config.yaml
d_mlp: 384
parallel_block: false
batch_tokens: [8192, 16384, 24576]
Each number is 128 + 32 x the weight over its row's rms, rounded and kept within 0 to 255. Layers, rows and columns count from 0. Numbers have three digits each. The size before them is the row's rms in percent of the matrix's.

# up: layer 8 MLP up, 384x96, rms 0.142, rows 23-91, columns 0-95
# down: layer 8 MLP down (transposed), 384x96, rms 0.0345, rows 23-91, columns 0-95
up23 103:099093162080128120120194111145148120160129120148155187102147129141125127156111122159086144103165126130148114125157081094167134121109183119106204094111097107161113149152152133176094128145161141125122174133087165087093108141050215070144124131143137072099150105128116138097059172053109151169
down23 107:096153155159133106171163203090129137107086110134105113064140040057099137162122165129157060109157133134160146125165096111086100142146083151144135140090143166169129065101120163145100112093089109131138082114142150215155130146123137137186108099130124174124110110133165116181173130089096122114
up24 098:146156157153110121130155186166135148004062161155141208138165181160118150112114122158093144131163118093176136092197086166159134126116070134113120096110121097171150192123146168094110170129137149102141159121130124110087109116138109160101158117122138130107128116178129127140044145110125140115
down24 098:155137113115113117131121167140139174148134130159113121067132138156124138081197150152146146154129135148018094128102123092101110076159125121132099140142105149108150129099182077096104096085127115084172070122117081107109085184155173111109129115148126131069141179151074140166203138106105058117
up25 105:154170174156107135167202147110144090121120188121138150065129136131113158116136113169155152096084105079146121136091104140137117066121134093090097147183083156090132167124146120186125087167131131123134090107161134120109092119149053179113151144119162034120149142155100192137110178181116096113
down25 104:129135174059108117124157149128174096120113036086125173131115162157135121138112110173090134107168143110139099169125111103143141103114109089152122107127098113123130102080098095164130134166066101188159136089158077186106149175140081180161122192161079156091122157147181082134153130186100148114
up26 107:134103102091175116096097142182073112162193158131111090121138101168115123150145178128119094112125123121122115104164141183113164097137154094154104181097160101162184171149119153165126108144155048162131159099137165088095093090125140110177145067097115098160198145152095079122115167152139067161
down26 101:149102162142134114131100129167173128167141125115158137140134176151150221130153129111102057131164072142159111101108114140222120128152154189131083081148124159165098095127117085117106115128125155101176115128149113105103095107158138165132052154177199084141085126144136149177173086139109120172
up27 104:191093158097144099117132155118127062128102141101116153126123160135127129157131147074121135128118125060179128169094178154140122097160119100124087052136176091055144117115110102160158105178140128144142111116140224124083124129137173069097083137075177151122134128160107116175170064114131138101
down27 103:176173116139134151110164120091105161235102112076100148165153110157123139092146129210108163092182154125129150145068110139108097109188139140155121142123115202130155106198123165116141138124120151101153195109106163125180146144089121155117114155110136077156125076139133111108131176147137075157
up28 090:082131143154128076075148041117102138107154161108175162110120133101109114158118120131066122150145142123128098090104112097058062062208129116097120137127100089148088103168092119159132108149189089124135078119154122141051149148176165118090101123123115144146171174136146115104163156081135113138
down28 096:170126164151119169187149059113128076129138152122087192068131038175162143107111070118111146153146087167088067144114146099140107127145106122107118071121179093046144107125122147126133121086150115117080105133122124117107187100190110106162116145115147175130096134137121091134128148175100095110
up29 096:159154172145155137189127128137121150110116094144138131129120137125118170142104163068175100138064128164140166148071084136157144145154127183092116085136130154141190192154079122122093064156153032131149101110087143160102147121153162093093162123099146114131131163189173076175102160159137117154
down29 094:164127162146147143135128084140134119138113165151111148074087161105095155158134145122136125166047113102123136108146149167134195123177082148121127094190110137151112205141141097131110126139182099081134125158087107085156148097138180127168098139113086168106177049139168081067121075182121109124
up30 112:084164104119078180124149107135093090149127090133160167077060133114166126117157080124112082142106125128144141128133088083142202143093123124119150134164165124119092130077117074136118032206113105156123118090088106097123104122115119195132068139132172182075092155120133172152106100130127127142
down30 097:124085167126133110104081192120155224118105106142071129078153124120115109146150115172138154153085121122151153104103212106117082058136124135124073118116072119165214087113100143180131141125169136105149099113082106108072113153141149079122173162098145122114114158116106153157100105126151093147
up31 095:177149223119136104169066133110074148148122069082151124127115132143145213125140069135130159124152158145116121133139142195103100154108108109157123150095124073093139138128099120106122100150110124131069163084078124159100126141186156187071114120054099150179149131133157170090102115140140143123
down31 105:183126114148157130139161162074120108117120121120085148120159100146150111059102155147149137106129124156191118151136119131162075071164070131075153101157174146120134093120166217115122132129129109100101120169142108064157138179091161093154148140152149114102186128150118141086192138085154218138
up32 086:111085087108114171081092133153179167135158097112175049110142104138075138094165087175104101116137105090145136136103106137166112127159120139099131125158132119120150118067154090125144076103098123153126120128109097141142124058066147089107110175073102112207139152199159077164152152125103150182
down32 089:103144079090142142077127102144095205115061136128103122115168141115133109113143134124119112114134186162073143141171133144114062140192094160132142058097116114151121169086122138142027114148134105077127180135161142081181139136119147146097095107122141131083117186150141145123151108182097169175
up33 096:154083125082045140109126103139099170121153123161143129129116159141133131110101132168111132061162164189161180091166136165111121145111180098147098140093085120155106088181158134141076108110098136103120104110132142146148032138113165176168027137168092143125086115143068117138122147119140123146
down33 099:083102143104163119146118148107116124122119129153101179088189162069115088156155143097099097114091178109167089119071142129123105116131167161150052107104141112135180107119163102151167092137114109085111160132149102105172177151183090071149154154078139106125168100116136092161087185105196071132
up34 105:122142113148080107127087120171114069095178149110144088137114168134128129143171196067099101135103082117144144179089193106160091124152137135149101108076165101178115126155105153123123159116120159153221112114100125155139123125122160128086122132151119138098156084167084138115110145207143065201
down34 110:062089115186140128132106146176138123128146179121184174168144086133114134103148127114090109138186145111134130129100063121119141189121142182145142144046092155078069102079091082169127094126160115118096151158135132144151131112140136175081173146141123141086161129140076097087132185180109172147
up35 106:131148160105127119165141104155154078162112146128178150143130083154105116121122202210158117154102123123134101160049127085112137078184104157147215068166157125067111121105126103099051116135123152127094084127099140173105092099178103143116142083117136152106100157124114110180122129122176145132
down35 106:106080167157140109151173111077117178097131122133064137166160158142101121125161106167102125139143142146197161108142112068126113152191122139182114180085060162147165119118120135118087207067146127158128120163238150119087128114133144159158097119155150140129144167134132132138146093141118149176
up36 099:131108165148096127146107134191135126167112121180152132149083145148154133192122165133119125122167183151169117073109102131094192134145114114149167172067094173104141093125106111110113155145103045151182111187164100153136053103165138172158140093110121161172132081157132086120165112158088138087
down36 106:168171138112071127058169097152140105141153083098113123145103116165145158128121111197154137128202165105165136140146089180079137158157155137130156117114125125136107107037128079187190100137120080144123153117126141073147192173140086131128104116138146107112112157096126170073170098128115177153
up37 104:150062125095114164083117136147112122087138162148189117119115164177113155137111133093142135126148142143123082155118072140124214140135200122138161102115116028061117180153154076125104132135130136142078113144169157164082130178149146160131160102152123075142178108122184132109127131129143114195
down37 102:087222114106107127117173085134108096203136101128093123207145125162155139125101087137147135075162130123149130111181154132166102152129114125101123131123133104179136132068085171157135124122177163115151174142094201165179136116122122162091126107091115134125126162117075102218150121149088135094
up38 112:152126098094101151129128105134106125119176100171139102107172097143090087134189171113177185149126083120097116136104129084107178102094090136094160065111130100102122188109111073175096115148066118152118158130171058130172105127148158110106077108046134136167126154138105122135159101082169179108
down38 104:237100116148159164136121114084116143163176148130095156103097116144154088139153172114108107144057095222136097143102100081156112148151152137143144126156075121143088096134127057136156079079080132154133133145145157138177160092158129127090093087149084120174119098092147148109148160155125099099
up39 097:147111121111153096101135140107077234111069199146102137094126168069112086126171116124092094119115126156194178136122092144052114084118163130112146157136100164075140095130112113118124177128087149152106150088177147134079133125079138165143133120102168104119129125085099175111099126140131156068
down39 099:174169110108135140111117106193139092132096154156192122211154119092167112133144124119149161185155148118129139128176134148081112155134082132105105123117133118166105175086083160142181121098099109140112201158145126174104089105126139101160202094186090092119163116062155120159140143156140075169
up40 100:109077164147140120135175136183065182153079155118127160091150156084184132121164134148107180171123103175146117126118092168076103094194117157136102146132129170107170109154097130096131167110111151133164131206112161118118102118088162123102113147127127192086141094186184086139089108177165123135
down40 108:103132130139153103132112112112208157091118111148164124078102121083126151082144088131122114190183125163184158127092106152118178086147102073179070155144122168157104073126138108105119155145179121114133107122134149111129168202128116102140072152204134128054130113150098170111188123098099146136
up41 111:117126054115107129143160174141096088126138128115126083111153176134146074104175120096127136084129114073147123160137150101208168126146160073128104123122125115155166175142103158169144122170163150106108106107151101077129076170135116124102131085115171136150149073026103215128095145115126152158
down41 110:129069142105141097233129075115153151182068110105119136137121107100120125111145119085130097203132169090160151116135047159137112133175117164176116128068077162108111172134165139088112197106127122158097173179111107122150150119097130128110102098113127119095139197114176111121093129127139107121
up42 109:136149090122129189142152051173137132101092122105124167114077121104066114108096184152065127096134118170090094080167102108132185089169163137087184077121154158130168076100154158183142170133148113103094135093147101107158075118114124178123175131120159085149148157103131138137108167098125114174
down42 099:159113072116135155129131137125118147130132146118140109141114191168115186148121096168207160142168102133114162145081109130145104147107132074162139116059098142138128111139047126131140154011162108154082154171141156180126159164169159128112119111138093114173114104134119127139083109089175087071
up43 096:150103126127111082130115113154110102191094152158154175109138067116134122191153166123145062088131105095141126125110115094110104146083137118134169101077201171078152083117088166113119087144106117096145123114143068110041074149122075143157108089146148150128160079107120179131169167169151137101
down43 096:126162130161141118116157128140144139109124118107211105156138150101085131152162153143152125108059114133117156090206088103131189091153125087135151110092109148113125179125140139125111169176093130181082120144120139120124117057142157102096165125184108153208087106072127206084166135100080110137
up44 085:154082163098066132100178150104153103111163161140129069103178115124087115123165122164109143179140134085098162172142145124122099128130121169135075085094184149067113088130184081130097085118097191125073102108139170176128100162111106139093136105092095122067159133137084097089097116094105169136
down44 092:076090162067182194076087143171113125100144104097149169166151181107123145107138105077180186113119066131150148158159143114106132109126130112149128120098102175152081138128092152090135162096096107136133097164100108095100131174065103138163162155117150146112059094137030128124104121128124137131
up45 099:137095124112061101123106146089140147085130144126126167059065179138104075127124069094087089162108166159153099117082160119149128103099077039142167118156111159124082137069125132132106098186148139148171109132161172114166126099096145108147142124142082171063179149128124100087153140100120113120
down45 097:057118132180142076150090124152149129080083144138077159170136118101170140104108107137120083084068140057135113145131114172152174102139165162175128149128150135096127130130155131115092117108160191100095170119179121094151151191098137092127065149092165124113158142133110179165172070127189134113
up46 110:185099089048066104155158135097163089164105095129128076087172162122177125162149054154145104120145111063181151142119121104139193098133092142094069134144104117092175119122181139132115113131114168147094126059137112147137139099146110057144156147105095109120171148136135138103128164086146101115
down46 115:157140168146113086121104143126091095099127082111165075098081059192153134125106176104098134130143143119071152078108070144143106147136088121152094151120172169104120156172130113173149103185174088119103102138120191119113115124115109100058114151193132100134155106183098139133135196157161147174
up47 099:149101144095074145131108130137098162079104132089100190090090141103140165167116160185122116157128132079123136170154085128138122117130159158092081115120069114121143145093147091155125106132128082164131074117156172048153146124130117065123171146123139050088152122117063123093048082139148125086
down47 092:170138080150115238154180121066104150121138120141054125146092115128095115135149201102137096151131110151137153133179129109122112149132114134119040092161152141151115107118125184167124138079175154081167140073127154090136140105161092083132121150167110113142158124190151116092166171156140137120
up48 101:198056149080127108123144180119119197091119108105167157107153115142074148121147096050129122129130117052128165128140088135114098101137152159127093116117129122153142068092099164169150121149122157111141140166116138162126092149058136179101095162098147124167102107072175117128142190184130087154
down48 108:100197102139158093135097128044128148099122164161118110115135124176151148130197130128078093185136193164029129127109087085179141100143128119131135139148116162179090098119161134130104147167104162129141068163159097129146095109125190144139095112129083134131137087092135121146135174165147161079
up49 100:167158115150138113151144099136139179114081099149114099092216122099117085110112132101117139169107141106213054121090099144176072137209100156114141155110107150120158139166160107078049122145123109112104121063136149112190140145145124110096100143175108094170128151165115110117083138113154096116
down49 101:179067113137137187149067129185125172079121149118099144065045119121098114122134115122115129167132124165081128082123088168175142189102118156103187125133167091147119138146150064115170118092142140089110141142127150159132068109125161106146087087125153111140142110104156063083146110193154121126
up50 085:059138161112112089194103116161089152152151148147155116166180162112085159132114078077117078119101121051154149153162119165104091202120131112159092140090120131104048173140160106153151135104078115148165113126121186154106128158099141071087125134150116084116123114123162093159163094143089115161
down50 093:159177109135085132069158116146043161098123088177116113190146163106177120150116080138121165117154129188136131134069150141096112072143123161101218110171109111111134108139178141112154080150150060094130136156150102150116156145154143150196144068148070129125118124101122132135132154082128150139
up51 094:084127184143095082145132111207140095163153098105161078098142147125110134141172141168153112111120187140120166128123113126137126065082155131178129073121193146118194170104165151141113100146129106154110080092190130166196143147142187187153106134132135151100085083183136124095119136158144148143
down51 099:136063151111112126150095127051167136108113103123124092127147117129152140179127155103108155124145120123110197151204168103096123164067142156140142179107136131059116125141100179115082146103139098108123087113094125158130152063114117080162093078065128107148118132118142136142155181029084138107
up52 104:152100101110153113140122122176149144173163075167195146127133128106133146202154127132095113150153180042156099147100142188169120110108100105067140114131163098145149095068111107167091131183169098129121082140053145127113072143115101134120095078115161111137151129139103140140163150112208107106
down52 102:125126114102145134136123076151098113123111156218113085106115128148181167070147106131131106059181179110148084111083143158116085062107158174084099150113136117140123182142074137158148139142193152152173107083101092095166139096063105128098157153111142127145152118159127204147157157112144118124
up53 099:091151088086120092090133091179145146158114154166139142085105117089123181133117090092040106203122190104156147185132149090104074131209072112043147158132103143105115135145095101141138095115131107104156122139134141081126131062136097113140118145151115176136145156076152095099145127133111140125
down53 104:189179119104141163108097098168084151127049087128146088123129152156118125176108135116096067166161171069185090099093158189110185137132159092168133062116153162115108147127081185152146155082137161132092154127167122137144159107156089122116139093150143143150122175099108120169140126125101072142
up54 106:111123119093117142155123167142099109107137130141153054112132130098143125107090186135117163154108167073060133124114113133133130146192136130068128084132090105199160172095193146129142153159178135065080156105135072154177093119159115156135139153137115115083175156092055121146117099129074175102
down54 095:102099154158093144114163145041183156138141081121157141101098143071104096164178109089153129115082092167226119118130137111124117084141132039108088166165121118096087140104186111114126186144122097099138134080123118148080105120126107054139150099169133128142116087111124128152152118119116173121
up55 103:119156061119087178122131108131130084154151090110150146117179189105168129091112151121114159127102088090094079111136129115106147102127096149128108123097146106153164132093120123160130191179104088129149166097151151200176114131113101200132152091183057129168172169145115083158123107079084179154
down55 097:127113152177126092117105167110173115140114078126144085144142142079108170081148120128093144155079159101118141093094072066120170121136165104082183145124145144093129147119174104144099145177119099104140088169099118081118105088120157131118146212184140139140140196105151139186177187189095138134
up56 101:160181072109160132172164118158129083194111112129139131117101179131131180098135090154162067103139138069067151131137134180125149113087149127126121094133077110114145123145083119157135226097104068154166115097118174192141133137105112185178109086109104163154126141161144129117170141163101159138
down56 098:114134175121108114160148117184138181114114153152147172174143085163160109161105118113067165127094072155162074142132103100125101068115054152123148185149172090080154169166101133116135032145114205136135125152135122083133176154127105125094129130134132110152151109118064098139100133081152136147
up57 103:126125097104120090192068123176143140152160059130106097091085097173110164118139095108120093155080132100127111093166120133173108099100137133151155163153111162144145157127111103147184097135145178101093095181099196144129079115134146127124094090166095131132136115085149106155066099160211058131
down57 097:176079090118106180104159191111123102105092138132140097113128130119085140170119131143119110126114103151119091074103172144170126111152165157148095113155145127122093161129031124088109150146200130176156095124129138147131183108070114070147107153162217133148110146164101062140167095125082127156
up58 090:109098122086129108145094117159062083155117134126135144146150121178170150145145115105161149099123106133094140174120153142095091131115168060162136147092113166162086148122085081160145168113212171168119043125199110099078168102108135124138145153128182133140075123107148160110176165140160150179
down58 090:108118147151175159098140175075192159138095087150143086108104151133076147107072094115109141137163112145069137122093122114156092175150065146129137114171080135152135149122160050114153080151115165079137118202149111112155170153177207159160134075113094125115128116144103113153146143086106098157
up59 105:139095159084098165127056124181167145141125096148178127165111153095201180179132116127089089203138108099120163078146108131105112121181150139109124123182103172119139129146046116109136120144112128147181134146131114100073156120157133109117121164119096121196139139087186161117110067176118142154
down59 105:125124171128070140090077105119215111076116102166172110147093119115157083171145077087110118174209122131130088088148145179110123125096060174132104124167130136150161091135101101122154099092111146123112168161100191134093167145112177132112125125125119117153107137124129071168089141111141055103
up60 100:127174127148090133130047075138094138154107113121159163127147175123148084141158147166094076186076180166100152200131069142154146159072097109158128175186135160129139096101122127112118115180114158098121128060129093156101091118143157082087130071153150120133112139132171123154162072160130140122
down60 104:133111179029139138138112120144178116130149126156109153118120098145083124116124095158117159062183138096136132100150110124123128118124089138144143117135161131206158148079082115183133095111143084043134152160115134214136140114132166163109105131079122207137174146112110108125117051173136120138
up61 105:132136083123079161134166118152128109171146070138160109162124166092061167148147144143097130144156120105134131083140135142116159132201165097147111149115141099176192172105189108106085183104164140121095100117120102132147126142089061103083199102150071146134187142121076084082111128094152158134
down61 091:143059127150148107076094211081190175100094107122132146117134100114156132127158140157102116154090110174085157118123052143145109129093122106162095126115072103133100117147132148095210110174137095062151135167088160155157117094104183108144130123130084115154064111132141168062144127123131102126
up62 078:074122094148052085077176082134104148132171142104101104100140089129117116161122143145125119068162100180143148130162116097092104154136157077108095144090147097150143109146038092124095142174152110183079150119170128162173155111132180158145115123175121112177066116128175126144111144088083165129
down62 091:135130109129179100134065149088200110076138091117126134156147117092131131116170110073110152107118115123136172188083142192155120169096112129090143139122173153113138130094158131152108159067093113065169111086051161133133107102095104131147202169057153109106145134143096111161081161115106111106
up63 102:130115102141133103165134159205102116190048118104169138129110123212103089139151159139127148167084140146162079108146147147147165130130147115148105183102110082128079149121103107146113198118161090144123131123133176156079092102192145120170128052137104140143076117111080075152139147143143097096
down63 108:166089193124168092149126157147064207146161167090123155067074146123138152132156147173113137126172131143133129120112061119065160163111157099169095139152062107124124213130095150094141162131143124091113125107127170126078142152169156128149119166167148197138193110130143120147134110133147117141
up64 086:127100168105089130172160182127070231142155137143146096155077069107135145101135110136117074072153117140132153190156146121136118124098115079099090074113142150148133099093142036094068107142116130130099149101138096145153098156100124153156099157096096127130099175142088151091139143154187143144
down64 095:094118153147121085107120124077123089127116117090179138158073174123109144182122109046132179127167086156133138063121128147109123082084125138119171180147098118113091091195139128148118160128145144127074151146150116046115087101160157155069158156134129117101146130057129201145111135102147130174
up65 110:117165144106153108144173117143127146103161122121130116116097101131144118139120120166112041124110168129040102100095149077149148071158137233133177139109206134137167098079092145061157126165126173092104064133143108121136064166138120161145066155131117136132101120141162161141107117140133129139
down65 111:136110160184156059122141156109166115113187147121110146135125137090172150079091151137111135146134203090142195159118086123150159102171155144106097113114066141157173124149173138131174176138155138188131103192111091116107170128102156127152141115093064136055113117169111127169100087100150102088
up66 110:098124073097106094187156191168112110143077169064147110113095110132140164076144144136120136081139079113123133141085180178117159108140102103152168206201121120075140131117088135145160140114114055084088133118129111081134102160180172092108096136114113105097132074154110093102130104113097130137
down66 100:075043129163148167088095121137173113137186131133148134127147161120142081152132076066097114152135074171143178160124150109177128131099105102108096109122116173082092080130140112086131058124148102121138167142150188158197117119164111118109106076111105106150105131113076124064159149084169124138
up67 102:065088018136099110145125137196133127064125100136126119097132090149069181135094154132129076145141150103138131123122100090097090111108167078131130143125133091121158153144134162120092122112093131080164163164097118129067132135157103086169170098130124118093164129163150159211061114103098133137
down67 099:098146134113142122142107050114121145118142164193061145127102155100129077157084108022132138166224125115183094122136093193153144162152110135084104091138102156089163101117132126057130183106144140177123095115085103133135116111130142151128115122129132081093117163106106116108138071139125139108
up68 108:192097145125063127115105168145071145098130125123155147141110065143073131091210145118115103132123140072107167079178141139135168124165094153121164153177111132149114135177116157183163102158098182180054131117113151140105127124091175122123067166159184122127139096140090081131110149124098110135
down68 099:055075131148115128129139158137168134176023171106099137101076119189136096137164119118123154134093143103130047186109146181089087112169108108090096119167146137139146138134107153109126163119168158127104166129115169102075140156044088159125156117106085176136121114119113147106131152126148149091
up69 099:133141079125108123080115122148086109189080145133151143170186127168122145128119122149064111115089067147119173071107096109159164117192164174148102171177115136117110093140114104144187083126151165076143094148119152176140080127074113114118187118123157119073176062124096113137134133096087152137
down69 102:086127152139116095138184135159083117115123167128192125106139138127144146142110123130097096124159141143123080132181163121117073121087103121152157104182095183130115141094115165068097190096148106118108090103086142128096095145126172220170098138124183155131128153137165206207126096125094097091
up70 107:096165114098086170121063133173112166138100149199163092088066140148131152114067135203128098165147135173099059124161114103113150085155136130140157107149135087116128097173161136121155156146110101125154151138121095107123136173092101149181212109113095133175112076117113116197138128128106164150
down70 105:138140136143141091122181135082149100131112133042128119078106113092168159103150113150150153143195109090124174142062206106183156107112104139124113101100150138174173098125114214152184109138158111090120163098150140136110150089159086157088101164098168141126152151130117054125096174120148117121
up71 091:129111118119131067098125128153126157088154096075097114096119120172154072136151104136095149095193134136187119151142187160151103166171137105134117154167140173080141131150165148065125180100076186090122108074125081176121159067109118176141141134108152166115080109097105142168093093129073125167
down71 096:138140106139187075181131127158075186066118117159140143085109119139166099175138153129161112150090144182111049119201090140104099096169169153149074113117147166125112187124060113179126129085163128166158132164188058101127130113126123111120150153127161127127151114114174093115120134156124093118
up72 088:135128124110127149126152118105139147071125112206132166103096101111097131142157150074082129165080109123120104183160117167088087098160148161098063100144131164129084156118147163197143152166140146062152100147218138137098145131092147162092063141101102132110077131102097127131099174111136186091
down72 093:145156056180074219105151082162115159132142127133069114153131119195140139157132120174148158095037139088137102129139088084133129149179073160090123115115174154156139110180161094122193088089126168086152147124186116128110146113145101143129184174119144147142146128120126100096129122135123135122
up73 091:100142199140098129144087121133108112072102137090148110123138136134119081091158175150094155087130117099100169067094185138157055116130124117154147087145130173142164160115144142157110075135145132179103079141178087102108142160138130130148058094144100120142213066196106139126171173117103126120
down73 097:154105115128178098112048194170137125142129061100136134150131089166189139178110133091179170159141159113084126125135096185126159114113141179121085137109125150088132165105163163228130171103128102074128081122127092082132107149134127098137116144125160121107091108153065151081104106109118164118
up74 103:071196082083161135193099111130130096102092076082154139113147160201192092154131166114130116099132124083151133142070083151182142116119113098121132101104131149114099159095092148135133097125115128074129090127099146178134140141127118118088080113104134137212157084139139095053140128124162091096
down74 094:139064119153146130095173135117130123140147124104078121157151102125077120118129088121152137127067097082137099107104181101126173147135079159117111128170198070157148142090120114156125118191087142066121089184135102112139145156097081103109144149104106158196143155116084090125022109090111110140
up75 102:143125142136087119153173066153140122111082107061167107129071112131112105151158143129139110091153089126149068152067121050159114131108116124160144154139138147084123211161127133165116088131161135152177112147144128096123135112055132129133099156048148188126142187127160140197118075118152146149
down75 105:109152124090139110156111145094144125158159099151035116109112105143121123129112173130182111115143136172077159155155163166087103140138166137055136087120222109130171127106118166160161051121083096130104139135094125131146095150121088063092092133137117121111125164141165112078149127186075142076
up76 098:149126119081141149151167133126143114097110075167104133136159129174085161132157109148141184164107086115155164087114108130171082082127144153108127095096052100192106114130108185064149101105138166180127185107095128146113147132160098096157133181118080054176181144168165068121115136123109122128
down76 085:078093106201135163075085109130130163117117122170064125147093141099110118142102187066167100121100157116108111117096106141163150123170133111041093156141148133141064208087137103090130162107124152058117144156131094171145090140157141150117107130116093149140119117147096119182085083087161117151
up77 087:133146141089118117116137135184129145143109132166081101130078118125112117161168173180141135108141090112199105074142129123128177130090070076188106136160096084135154114141097191139150125175102146156124085102137110085148070122111211149099140170169152120165085083204135081119107089113139115143
down77 096:150099114140119125148116129052159052186128097127085087151165080192160076102114081111111126127155157118113152169133129152155130139125104125124116123169139175149165169114101141072147146051113104166102151076143133119153134131108071129093155174151150077130190172059114114136177122098082116111
up78 110:140142166115129082136107095145117142078152102144134153143137126130123131172106176094123190053148084094081081102094127200065145091176228069084108137118119141170132113086107038137124137133168158139117137115133144125109112118157126107174122134105097139108085156138164151114140100134140155191
down78 108:159040092145140103176158136189104114155121132094111106085139097117099087130146143080075132138096150142094079145114098132188098126121142105150102094117089161140174130143131068172157150149156126108109145078113174069110127134118175139108109129095094168091173140139086227165129129158103165085
up79 103:107176113112152143106134200093105149117127141091118157013123156163139165120144098181122122127115148071137140102128131163093168126125130160155110143125093128091130129107134148125092179168109122103111144090103185129171145138189167073164069101138134057116141096176116144105071100083119071160
down79 104:171140117155091189114109168120166076140190165132082167163162127116175096114138162101110119090122100130087062124053144114188126173118116185108133133122149060154172068121093087141123133112112147135092147113127118127115165093090121155144080106065182192138107095122145085128141150165124124109
up80 093:090062151124156096117132107102078138089120097089155095100091094097166171135098190150074111142134108093070145140131176134104105174091127188148184128132093070183136094146129133096139095143072114150107152101099134136069098141152115112163089058150133129159098105099188111151086086146105107121
down80 094:175093118172152112156149079102146146110101146144093069171145151116124103065119115138149083092167092155121101073120162168133151120084119082136134088151159143090097121191147203118136156102165133075143141118182178092122139082149101178077078151116095153131170119160176086119127170136172104153
up81 096:122123150082105105139122127156133122120207105161140138114114165145088206075141139108151138074122105131214139139084130098105122058083098106155079141091188100109153170109154117128078103123117118099171118138129112069150153089138180155152124136050130058139081077146137095125150125144141104123
down81 099:098133114100122190112139132130135128222140143151126132148120116188097151075080138124165120163110160143117194089157097135125137147164102102151155134121122213154131049106117107101122068172106116117134047109169130126127151134091133123137114118155135105103173149114172122151153195185204152137
up82 108:142125122062168157181137133139101061157124040109135152136165107168109106183182136076143122139123098148122147148125149109148115137123113193048108141143134144081083077136121117086140090164144140147183161126155142201119146160136077109090120151098139159167081115081084188136117139109122099132
down82 128:110122120183099126113181168154150128081147199127116106103082170091138144094096110171071136125112156086108092134111105135120139125144128111144170117127084065179114178126161135146134151133137153155090071156092119096148101069157188189208071079125110106111156133169160113104088098143111163101
up83 098:221111148063108134136094120164122144101143143138121111116121109105124118072103093115134119170141050116163137149163107108087143079101162131121101204071134125129085128083147102102085107136094095147106122071165137098135151067168192136116115181120093133147090083071155124075085101149140131111
down83 101:167144091131173204129134124096107149179154114097097163112095137174130097097084144119111114155158129097152103116164131119142161135081185143120110142145192175177042113163111157104151148149187144083104143152165172121169142167157129133084148204143100120156087145082150179154129119159149093095
up84 102:127097117161150155172135161123073152127079126152160145118111139121064154047174150089112109055106133157122140062130169123084122129094153144116120105092092152074156113060101143129103069133077056097155100148130147132107101102165141160145191149102104107135180128142167118103139146115081117183
down84 104:134141175107126031210153142133091089157107100124144106061112157073126136149128094135179148113123130098128115120125103090166148149170169177091122137146154167103123170118144131182160086167124129165100130152093142155102049122182106080110154113142148154082121119146191114139174153083098140093
up85 101:138106062134133114032110154171126039135111118160181150144120098118125111220185138212119123170171176123153145117106161151121115098152100125090181143152129170125107130121123146124124151167112174136113168166126126128111153120099109142114141145096039146137164149166122118086090127097150138141
down85 093:179143138138136084176164069206123175166126134081153127156140046124082092152141097144074126085158109143156107151132124136077162155105174137161156114122155106125152160142169113092149122178122120135095159125070095153067107078127157137120129137106106105166192087091112199170151129157122129126
up86 088:145159153118123114142130080164151107172128074066081100126159119153104085107099140182137100128137087071143112156136145138096182147171075162101081077131076070171146115138118147109112136187154113083122114086089155131110171168122109132159098193117162073104162175170124150124172088079115150141
down86 095:125140102182176164076153143148171030116137133130091112093093117149122159163184172104114131128093132076120184128073155178184151125091179113194104150098152156122056120120092148159125113145143103116136137132072154151123156114135165156134128140171098113147151084067136087092117131082164129115
up87 103:124173153099083152114184157103131139114147094150141138093166106127120107108165086141098086119128095135180125101137111144115120079031159139060186124112091098103155128196095101134130116205083160140095090052147133174139114148112132163125146064110167103152146115076106143117115157111161112087
down87 115:156124157077169129120111095117126087115128108166201136170127150180135151170147136143153142083122137134108078156108116167149132175113066170143145128139110115158106205146138088155183198130105066106138131179153123134178118205112127089161160095181153114093144110137121055104140092106154163104
up88 107:190149119133103066115092151150133071100133212141121158087122180084108130150150136194114110108082113117166122154044108053181153128102168157163113132158096087163106115099184146127109120152143141114152161137130146087112094134122137121139108131112128194114135074097082142128096162096126115062
down88 107:144189078069110207112123113151094127104134131148135125178141169106129099158098179163109130166102104102127142135138148195137074128197115182102126122071148146148178139185135125166127112142127122149089130132088101198092091142135136092125158094102108186081154141107159165164072184103110137134
up89 113:141161130118087104156144187126098127094121181171135140135115138110147113148137084065149041102087191098148117142162064154151134105096166134121159142097123148085144083108181080059123135177128085135115094151076085108160120141117127129124120132103134125133132101094074167146056059106112169152
down89 109:164118111201102156146150168086171133193125145130148142163110164150098143159134160144139148055073207108128141108150129104052155181152186139162136104105097116136155148104142203110172158179152114138147083117093097064134107126178161064120131109117126069140114121099109127127157137147130131132
up90 091:161164181110110069096115098097170085099126075109151136084132176096114163147138070110091166116176105131115088173095108130083153162101126105050164051157117104118152141128102145152175122141159151125122104139173183119166086109168133129107194142138150130123117155117151080110105058121178111148
down90 093:102076066135099138164117141176073083086167161118109131158122106125131089103095190124142127126129122169077123117106181169128173103134142108127095121092067161125083130101129165037168123073112074130118150108125134107095197150103168172137171121173113120123154096154067149131120121176088109118
up91 099:129067113075105088152121049123138114130113068104130136123158115119118143082123042083089136151091134189159102172088095131072110167136172141101118118155100177154164133120098099117147140126116089112087142156094135113133140180087124150180175141128091080154131136087095164192104083156172110149
down91 092:137192106174142140137128126175112070155113106150081111231110175108171058159114118108147141132153122073105129068151101103104189179081134159146099128177183063123092126155085130104128149069095119144158136087104115104161152088172129148120121105126155136140132136142123108117171173101104145106